Weights of a small transformer language model.
Training: a variant of Muon for these matrices, 15915 steps.
Each number is 128 + 24 x the weight over its row's rms, rounded and kept within 0 to 255. Layers, rows and columns count from 0. The size above them is the row's rms in percent of the matrix's.

# layer 6 MLP down, 256x1024, rms 0.0368, rows 218-255, columns 640-767
size [ 93  98 101  98 101 100  96 101 101  98  98 108 102 104  99 107  99 100 101 101  97  96 101 102  97  93  96 105  97 102 104 100 103 105 102 109 100  92]
[[136 118 115  85 131 134 146 126 105 105  66 129 125 127 129 123 142 146 106 121  91 134 139 113  99 133 161 128 120 131 130 125 124 114 161  69 107 102 155 146 140 105 121 127 192 163 133 128 144 114 124 184 128 128 136 121 108 118 142 106 122 152 105 130 158 126 179 137 150 137 171 113 108 126 124 136 158 116 112 128 153 121 130 119 116 167 177 144 134  86 107 164 112 119 167 125 126  83 116  95 133  89 101 128 102 121 129 128 102 136 141 166 122 113  98 131 135  83 106  85 111  83  95 102 128 108 126 131]
 [178 144  78 121 119 136 159  79 131  72 124 126 189 125 128 130  93 119 162 177 121  96 139 141 190 129 119 110 129 128 130 127 113 119 135 159 101 114 150  99 133 156 120 136  88 132 128 122 145 105 128  65 128 127 155 124 119 111 123 148 132 127  81  91 129 137  99 108 143 136  84 154 121 101 104 114 104 130 154 128 123 132 127 115 124 124 123 133 135 129 118 127 122 148 131 127 112  73 144 127 153 143 166 128 209 143 144 137 120 119 138 115 103 114 108 127 143  88 138 119  98 167  99 175 124 161 137 135]
 [181 114 120 125 101 148 128 119 106 181  95 128 148 125 127 127 127 127 161 114  84 148 175 119 142 128 121 136 129 127 127 124 178 116  77 104 107 144  90 115 149 126 133 139 133 112 126  83 114 132 126 164 130 127 156 136 148 159 130 134 132 149 137 100 145 132 129 118 135 129 123 153 110  94 104 165 123 102 129 129 131 106 142 112 131 113 103 121 132 140 182 144 111 134 147 127 152 113 120 118 146 120 139 128 123 163 152 107 143 154 136 159  78 122 110 129 140 108 141  98 100  76  95  93 125 136 128 141]
 [155 141 116 111  99 176 127 118 165 119 142 128 157 119 129 127  79 131 174  83 123 135 146 118 117 134 113 106 125 126 131 126 217 125 100 146 105 139 111  88 129 175 126 132 115 101 121 139 105 118  89 133 128 128 102 164 137 147 115 110  98 118 127 107 114 112 127 149 141 127 100 150 149 129 159 102 138 109 120 128 121 103 153 110 125 113 101 151 131 141 111 121 120 130  85 124 124 149 128 137 146 151 164 128 173 105  73 104 121 124 127 110 117  52 129 129  51 122 120 136 121  89 119 113 153 112 110 134]
 [183 135 112 119 116 135 144 127 182 167 141 129 129 126 127 126 142 124 147 160 133  90 131 109 133 131 153 144 138 132 128 129 146 135 144 123 105 120 106 119 169 117 129 153  99 127 128 141 168  75 116 161 130 128 157 153 117  95 149 122 133  95 114 117  98 120 158 138 117 134  70  90 135 131 106  68 171 159 121 134 156 143 119 127 128 113 230 154 135 123 102 117 112 124 125 126 141 113 142 110 124 124 138 127 140 130 134 122 102 103 116 102 121 168  99 127 204  89 115 149  98  86 124 123 151 181 133 141]
 [131 160 130 141 155 134 110 152 128  78  92 126  96 135 129 129 118 159 110  82 168 112 142 156 125 127 152  96 135 132 122 125 122 156 125 142  90  78 149 123 115 148 133 128 123 111 129 152 127 176 131 162 128 127 151 176 131 116 133 111  90 136 121 152  84 143  98  99 142 123 127 109 154 156 159 192 110 138  99 137 169 134 167 111 129 115 123  92 119 163 168 140 138 112 107 132 114 121 106 120 124 155 120 127 122 147 131 119 144 118 133 146  94 105 109 132 166 124  93 143 127 179 145  90  90 112 118 118]
 [ 59 134 110 113 134 136 120 124  98  71 142 126 166 118 128 130 161 141 144 101 158 112  52  79  93 128 169 134 135 135 126 131 131 168  99 134 114 113 134 151 100 121 118 134 107 206 123 126 159 141 133 172 128 126 141 108 113 138 148 107 124 140 146 130 123 113  99 153 129 126 133  99 127 115 139 199 143 115 164 130 140 136 108 126 125 204 112 101 131 143  85 133 121 100 125 134 116 156 132 122 121 155 110 127  80 121 128 139 116 142 123 125 157 116 123 128 171 140 123  73  62 175 158 123 123  87 121 135]
 [ 99 127 121 118 118 150 118  95 130 134 119 126  86 130 129 133 135 137 165  80 148 126 160  85 181 125 139 136 121 129 133 123 116  98 101 146 154 125 117 146 119 104 138  84  96  82 132 104 150 125 128 130 131 130  79  57 112 157  90 162 176 120 112 114 147 110  84 129 148 130 159 106 154 149 121 135 101 138 132 137 115 108 114 140 138 122 143 118 126 152  93  92 160 129 179 127 113 120 155 103 129 153 182 127 168 158 112 142 130 128 125 143 121 174 144 128  83 124 168 103 138 132 184 111  87 114 139 129]
 [162 123 103 121 111 125 107 150 125  77 144 128 124 132 125 132 137 137 135 120 165 145 145 144 189 127 152 127 120 127 131 127  71 128  89 132 142 132 119 112 157  79 134  93 117 138 125 151 143 150 125 133 130 126 125 105 133 142 164 111  96 101 159 105 133 176 107 155  97 123 155 113 169 179 125 117 169 100 101 138 160 134 156  89 130 119  82 116 134 126 146  93 133 154 147 130  86 154 132  82 132 147 107 128 162 136  97 110 141 139 125 127 115 136 161 128 183  67 135 128 151 140 112 115 136 101 123 132]
 [106 109 167 111 142 155 126 102 136 125 130 130  91 130 128 131 147 111 152 129 124 134 137 138 122 127 176 118 125 131 126 132 125 121 122 177 142  76 139 152 155  90 124 138 116 127 131 156 127 131 134 168 131 125 106 104 142 129 174 185 146 160 132 129  97 161 139 118 111 133 124 153  83 128  93 121 110 153 107 131 114 121 124 154 132 130 161 134 135 111 153  77 109 135  98 127 138  96 146 120 140 106 102 128 164 120 111 138 124 117 133 107 155 172 146 132 109  80 126 231 116 150 133 135 110 124 120 148]
 [121  81 143 143 113 172 137 105 135 155 123 127  77 131 128 129  68 124 109 173  88 131 116 124  99 126 157  96 128 124 132 135 194 139 136 138 148 135 122 161 111  91 124 123 119  81 133 118 116 100 134 130 127 128 111 120 183 109 143 107  98  70 140 102 130  80 130 131 112 126 108  87 135 122 117 115 123  54 144 135 116 139 130 123 120  76 120 172 121  78 135 161 140 155 108 127 106 140 150  82 152 122 112 128 170 130 101 138 152 131 121 136 118 127 125 129  82 117 162 168  81 165  94 134 150 123 120 129]
 [ 89 124  94 114 107  75 129 143 146 107 121 128 151 127 127 127 109 154 130 150 112 129 131 140 113 127  70 117 122 132 130 129 136  81 141 153 128 104  99 155 100 154 120  95  59 102 129 121 144 134 147 132 129 128 130 118 124 127 143 119 114  79 137 136 133 118 136 147 106 129  81 155 109 121 110 161 125 203 143 150 152 138 161 160 132  58 110 186 131 135 154  96 133 120 137 125 132 131 140  91 112 156  99 126 181 116  82 127 142  80 134  73 144 101  84 126 105 100 143  78 129 153 167 158  91  87 131 131]
 [176 115 126 114 115 222 119 164 144 127 122 127 142 126 126 132  94 118 106  94 138 107 121 102  94 126  99 137 127 129 128 135 137 113 118 127 148 117 181 120 155 126 128 145 143 143 134 125 104 105 136 137 125 128  99  99 128  99 151 157 113 137 146 149 113 126 139  96  55 122  80 163 126 121 129 155 125 151 184 117  83 150 115 113 123 125  68 153 117 171 180 136 123 157 152 128 139 143 134 121 127 109 150 127 126 129 114 118 111  94 115 100 143 150 139 129 138 128 165 167 107 123 193 172 115 127 132 135]
 [102  89 122 165 138  95 142 153 190 122 155 127 135 134 129 128 154 120  92 153 154 129 154 178 109 122 172 124 124 129 114 125  91 136 106 123 133 148 113 109 132 117 122 141 142 110 126 149  93  88 137 127 130 129  51 119 137  97  91 143 113 164 138 120 126  90 150 126 171 128 122 119 159 138 157 135  88 198 144 110 156 120 147 140 126 164 206 128 120  92 157 123 106  95 109 123 117 105 133 113 119 173 114 128 140 145 148 125 126 177 125 191 113 127  83 131 195 165 133 112 110 154  82 135 101 161 123 113]
 [ 88 113 149 128 133  82 130 127 134  90 126 127 123 135 129 130 132 123 137 119 187 118 101 159 179 130 111 123 130 135 128 129 175 144 165 136 125 150  99 139 188 179 138 156 163 150 135 149 128 124 101 179 131 129 132 122  88  98  93 118 125 157 116 127 147 134 112 134 114 126 126 110 200 140 163 137 120 142 117 144 116 132 134 105 136 156 130 207 138 141 135 130  96 138 128 130 162 159 117 140 148 136 165 128 115 131 109 126 114 125 126 146 122 140 132 129  98 171 154 128 136 147 115 121 136 146 135 148]
 [117 140 129 147 136 109 122 100 135 138 179 129 135 126 128 132 151 138 147 132 146  99 152 105 161 128 100 114 134 130 140 133  59 110 143 180 121 118 161 133 113 138 131 129 205 113 131  78 135 170 108 145 130 127 123  65  98 129 123 134  91 136 133 115 146 165 142 135 136 133 141 141 160 166 134 154 127 132 114 142 157 142 105 148 134 138  87 111 135 157 163 111 138 119 109 128  95 129 140 153 101 138 143 130  84  93  81 134 113 134 141 160 116 139 110 125  74  85 142 168 174 115 203 104 173 157 148 106]
 [161 157 149 116 135 143  82 101 134 134 106 130 103 125 129 125  96 114 128  99 146 122 115 190 119 130 186 135 128 129 131 125 170 157 146 135 115 109 152 112 122  55 132 163 148 154 129 143 139 140 147 159 123 127 153 149  86 154  69 126 208 105 104 173 114 170 157 118  94 127  79 142 148 139 133 119 115 153 109 118 155 151 101 122 132 133 131  91 128 122 134  92 131 113 154 125 132 158 134 120 142 130 110 129 167 138 100 158 119 116 126 125 149 124 142 129 149 123 115 149 172 142 134 167 121 149 131 126]
 [ 85 109 116 149 159 105 162 126 124 166 128 128 133 129 126 127 176 128 109  91  87 189 164 168 139 123 125 130 132 127 122 129 162 125 116  91 140 160 115 120 111 105 121 121 122 126 128 161 133 130 137  93 128 129 162 154 145 154  94 117  89  92 161 145 106  92 128 121 125 127 110 100 132 124 147 159 153 163 132 149 109 115 143 160 128 101 190 133 138 112 109 140 130 114 124 130 109 165 146 110 112 159  74 125 123 165 135 123 101 147 120 134 195 153 136 128 104 136  94 136 105 138  81  69 101 148 135 110]
 [121 129 119 119 150 158 119 127 145 119  99 127  87 127 128 129 120 125  85 144 138 125 190  82 135 127 124  80 135 134 126 127 122 137 106 134 141 131 123 136 124 148 132 111 143  93 129 138 161 134 134  99 128 129 156 167 153 119 126 143  97 116 124  94 153 170 146 118 129 124 123 108 103 103  86 148 166 133  96 126  67 126 181  67 125 100 184 115 142 113 208 179 148 104 123 126 146 136 146 118 124 120 133 128  56  88 150 104 138 110 127  94 165 131 172 130 140 119 147 134 124 116 127 163 107 125 132 138]
 [ 85 152 141 105  82 142 124 127 160 130 132 127 105 128 129 132 121 138 113 186 116 134 181 150  68 128 129 156 123 128 126 131 130 145 104 110  94 114 115 150 131 122 139 185 118 105 127 128 119  95 126 217 126 128 127  77 118 119 113  91 158 104 106 139 140 167 177  88 135 128  97 135 117 119 109  62 108 153 119 127 135  81 141 130 131  99 124 108 123 103  80  98 120  97  83 128 149 114  94 115 134 150  66 127 146 147 172 119 100 103 126  88 115  85  80 129 132 108 141 172  88  97 140 137 142 101 160 107]
 [151 124  73  95 109  93 100 147 122 160 112 128 158 124 126 126 136 119 125 116 145 149 180 108 107 125 120 131 126 128 129 128 135 126 101 146 151 147 156 121 131 111 131  93 111 151 124 158 135 156 121 141 128 127  93 100 117 117 137 142 128 180 114 153 139 120 151 140 110 128 132  94 148 104 118 128 126  98 113 120 115  99 123 169 129 134 124 137 124 124 134  86 119 182 134 129 109 158 132 171  87 132 158 127 115 140 199 124 158  84 123 121  67 207  84 130 115  89 154 163 129  99 166 176 138 138 145 126]
 [143 135 160 130 145 125 155  99 156 117 130 130 185 130 131 128 135 108 119 129 143 160 132 159 128 127 134 115 121 129 131 118  91 154  86 149 109 109 118  96 127 138 126 133 125  86 129 140 126 151 125 115 129 129 198 123 168 154 130 122 135 155  96 138  87 161 138 147 154 135 190 162 110 135 112 185 133 100 109 132 128 150 136 139 121 198 151 139 123 175 138 131 129 114 176 128 141 127 136 120 141 179 116 127 147 118 173 121 113 107 132  72 136 158 167 128 117 133  89  83 133 107  66 165 127 125 121 158]
 [110 129 123 100 118 123 136 139 132 109 127 128 144 127 127 128 196 135 130 119  45 129 131  93 135 126 117 149 140 127 128 124 130 155 121 111 189 109 148 108 122 150 130 132 117 119 125 110  83 142 128 135 127 127 195 199 105  89 141 118  81 144 150 123 120 129  94 149 137 134  98 135 129  99 139 158 174  89 124 125 210 129 158 155 130 135 119  93 125 124 116 129 169 137 102 127 102 140 167 140  94 166 173 129 113 104 168 125 127 115 126 161 112  89 144 129 147 119 127 146 124 163 139  97 112 134 138 124]
 [133 120 143 132 131 131 164 129  84 114 149 127 115 130 128 130 161 124 105 141 131 122 102 134 150 125 168 157 126 122 125 126 137 172 163  49  76 157 195 125 132 130 130 144 123 135 127 145 133 158 111 127 131 127 132  62 140 117 138 124 112 151 132 149 114  97 112 126  99 134 130 122  98 147 133 165 132 108 154 115 113 106  81 105 130 171 104 167 121 127 149 138 163 136 108 127 190 125 100 154 141 128 156 128 134 181 105 112 143 159 124 118 105 111 156 129 149 176  64  96  98 149 133 135 142 115 124 127]
 [127 158 129 163 162 134 150 144 180 126 136 127 165 129 126 126 154 117 110 141 116 108 151 171 102 121 129 141 132 131 125 128 111 171 127 178 159  89  67 133 172 140 132  98 172 130 130 111 119 135 121  93 124 128 166 121 141 121 142 105 137  93 137 148 114 170  99 134 124 131 184 124 121 153 141 160 145 130 140 133 105 136 151 124 121 134 150 163 122 121 136 109 154 131 143 128 159 140 124 110 154 174 102 128  86 128 153 147 106 129 130 170 100 131 154 129 181 164 155 149 145 122 119 130 115 111 126 114]
 [148 112 159 120 102 177 158 116  52 141  85 129 167 128 126 126 103  86 154 141  95 179 148 126 122 124 146 121 121 124 130 127 124 184 184 148 102  95 131 110 108 118 111 129 153 130 133 101 164  97 120  89 126 128 105  81 129  94 148 116 135 128 101 134 111 129 146 129 163 130 164 151 138 101 114 104 145 147  98 117  98 125 101 179 131 132 151 141 112 146 112 145 138 119 106 129 117 103  96  87 139 102 171 130  98 105 138 126 131 157 135 131 163 159 153 131 149 165  76 133 187 155 126 181 143 146 119 117]
 [164 157 137 123 111 144 117 138 182  85 102 128 100 127 129 128  80 144 105 116 122 197  94 136 136 126 126 147 127 126 130 132 102 125 145 168 125 115 162 119 157 153 132 117 109 135 134 119 136 138 119  91 126 129 171 136 143  87 169  93 125 128 133 139 127 127 137  98 126 133 137 139  79 103 141 149 129  85 119 122 122 139 151 145 129 110 111 153 123 121  92 144 140 140 133 123 117 114 150 145 142 109 104 129  89 117 156 105 101 120 123 111  94 180  99 130 143 105 194  77  77 133 147 169 106  98 132 138]
 [179  99 132 152 142  93 148 128 111 119 114 127 131 131 127 131 153 146 135  88 155 150 192 142 140 124 128  94 123 128 124 123  87 125  98 104 164  85 112 130 146 187 119  99  84 142 123 122 136 114  95 147 129 126 167 165 118 110 121 101 125 116 197 133 135  89 162 126 107 132 170 148 140 104 126 131 113 114 155 116 138 147 110  87 133  68 141 111 133 149 121  85 118  99 165 126 137 100 112 165 115 166 102 130 125 143 189 115  75  94 124 112 118 174 117 132 188  83 165  78  91 110 127 146 152 162 142 144]
 [105 140 160 127 142 118 137 143 123  97 151 126 147 128 128 137 124 118 129 128 155 117 119 165 128 132 149 132 124 132 133 129 130 174 148 120 135 140 135 119 144  84 125 153 121 165 134 109  80 145 128 168 125 127  34 101 114 106 127 153 102 134 131 149 141 121 107 114 165 128 157 147  98 148 149 145  94 133 146 145 126 163 111 138 124 150 179 114 135 156 126 157 134 114 148 128  96 137 139 155 125 126 151 126 104 114 154 133 132 152 122 144 130 147 113 127 129 124 148 136 104  63 130 130 132 128 134 138]
 [ 71 109 149 148 131 108 111 126 155  95 132 128  48 127 128 124 119 125 109 110 122  81 120 134 130 125 114 115 130 125 132 120 112  85 112 161  89 100 175 112 128 125 129 128 126  83 130 138  67 173 117 160 125 128 145 125  93 117 111 112 120 173 125 142 149  81 140 134 119 129 193 163 122 137 108 125 122 122 152 121  63 121 175 137 124 164 114 178 121 136 119 127 153  91 120 129  69 148 112 151 156  97 115 126 163 106 148 136 144 119 125 150 152 136 140 129 117  85 110 128 130  90 117 125 117 145 122 106]
 [113 156 131 157 155 137  97 127 137  98 147 127 177 131 127 130 172 146 170 117 168 121 166 116 166 122 124 123 130 126 130 124 150 160 114 147 111 167 155 112 162 149 144 153 141 156 133 129 112 106 107 141 127 131 123 137  85 149 102  95 148 216 146 137 117  57 130 146  80 126  88 131 130 122 140 107 162 142 145 120 135 148 142 159 120 137 186 169 119  96 148 129 140 129 125 125  91 134  98 142 146 128 105 129 103 145 121 122 105 152 127  83 114 165 152 126 147  94 104  85 144 177 103 129 108 135 127 123]
 [131 132 150  96 162 164 100 133 149 109 109 128 134 122 127 138 135 150  98 153  97 130 127 116 158 130 126 152 129 129 136 128  99 169 160 135 122 111 105 126 115 149 128 134  92 121 129 140  95 142 121  90 128 127  95 106 118 148 127 125 138 121 145 123 120  84 125 119 128 126  79 148 137 165 136 148 105  84 128 125 135 154  91 130 128 103 105 142 140 154 110 147 126 125 154 129 135 104 147 170 122 121 106 127 142 134 141 115 127 106 127 122 140 144 134 123 157 131 143  97 155 169 125 135 111 169 136 144]
 [136 122 139 134  79 147 136 137 130 192 139 128 106 127 129 124 152 122 112 168 138 148 113 129 160 124 129 146 124 131 132 127 178 122 125 145 147 141 173 126  91 132 130 178 108  86 127 117 141 134 116 124 130 128 131 138 131  70 119 140 124 126 135 166 120 154 128 119  88 132 135 138 126 141 134 144 121 150 140 126 153 103  99  86 124  99 133 115 133  87 134 117 121 133 139 128 150 111 121 133 130 118 132 129 133 109 133 132 101 139 131  98 110 130 161 131 106 150 103 127 134 110 114 158  97 104 127 111]
 [142 136 131 197  67 137 113 132  69 127 130 129 114 130 128 128 138 157 134 129  86 130  77 117 161 131 109 178 123 126 130 131 128  93 135  98 169 138  65 103 106 162 130 128 110  93 128 105 124 141 131 185 131 127  80 112 130 126 116 140 133 128 158 159 131  80 141 142 107 128 128 176 155 142  75 107 139 174 131 132 172 120 129 104 127  78 124  81 130 123  99  64 141 115 128 129 123 102 128 138 137 125 149 127 101 162 169 104 122  80 140 179 168 134 145 129 123 130 134 154 162 131 178 119 160 111 120 119]
 [140 157 111 122  92 148  95 119 116 201 126 128 122 130 127 123 142 116  92 145 108 159 168 145 131 128 124 129 136 126 120 124 156 132 134 137  92 155  99 112 134 123 126 135 145 126 130 134 129  85 124 167 128 125 176 145 148 135  88 111 151 127 118  95 125 188 150 127 127 134 117 145 104  77 174 160 144 132 134 117 155 138 137 116 126 117 124 138 126 108 126 133 128 111 124 128 138 130 109 109 111 106 107 127 118 129 196 129 110 164 129 173  99 120 116 129 155 171 126 103 132  95 114  98 155 150 130 151]
 [150 157 119 159  66 119 128  97  64 108 110 128 120 123 128 130 119 127 128 131 132 104 108 105 150 123 156 128 129 125 120 125 146  98 130 111 132 135  46 136 119 148 123 107  91 131 124 129 159 132 127 166 126 127 140 145 135 127 146 110 135 122 112 145 107 204 162 123 166 131 120 125 107 140 177 161 201 117 170 134 200  80 145 123 128 166 145 118 130 108 130 125 118 139 124 127 177 110 128 174 142 106  72 127 132 146 193 116 104 114 121 168 173  93 120 127 131 103 102 122 127 117  77 143 125 111 118 141]
 [159  78 134 132 108 177 137 100  89 112 157 128 104 130 128 130 148 165 186  92 149 186 137 154 150 138 156 112 122 132 132 130 179 160 139 141 101  86  92 144 151 160 138  76 102 136 124 134 153 109 119 147 127 130  87 149  86 127  88 128 151 153 126 116 103 116 123  95 136 132 109  84 136  94 140 139 125  53 118 122 152 152 107 164 125 141  85 101 143 112 141 186 148 127 145 137 117 112 139 148 156 116  99 130  90 112 148 131  87 170 132 108 132 154 103 133 148 108 126  85 156 126 165 140 122 159 139 123]
 [164 156 155 103 130 129 138 149 118 211 120 126 164 128 130 134 133 151 123 105  85 140 154 122 158 130 159 120 130 130 123 126 126 143 115 112 120 113 143  91 128 161 120 106 180 124 124 151 178 168 142 178 128 130 145 147 131 102 134 114 156 141 130  83 144 172  95 126 143 125 157  96 103 160 109 132 172 146 115 121 146 104 103 113 129 174  83 153 134 136 106 122 124 143 123 131 114 117 114 121 145 167 162 127 111  91  94 158 142 146 111 128 111 113 151 127  67 113 129 102 107 160 153 137 117 138 131 119]]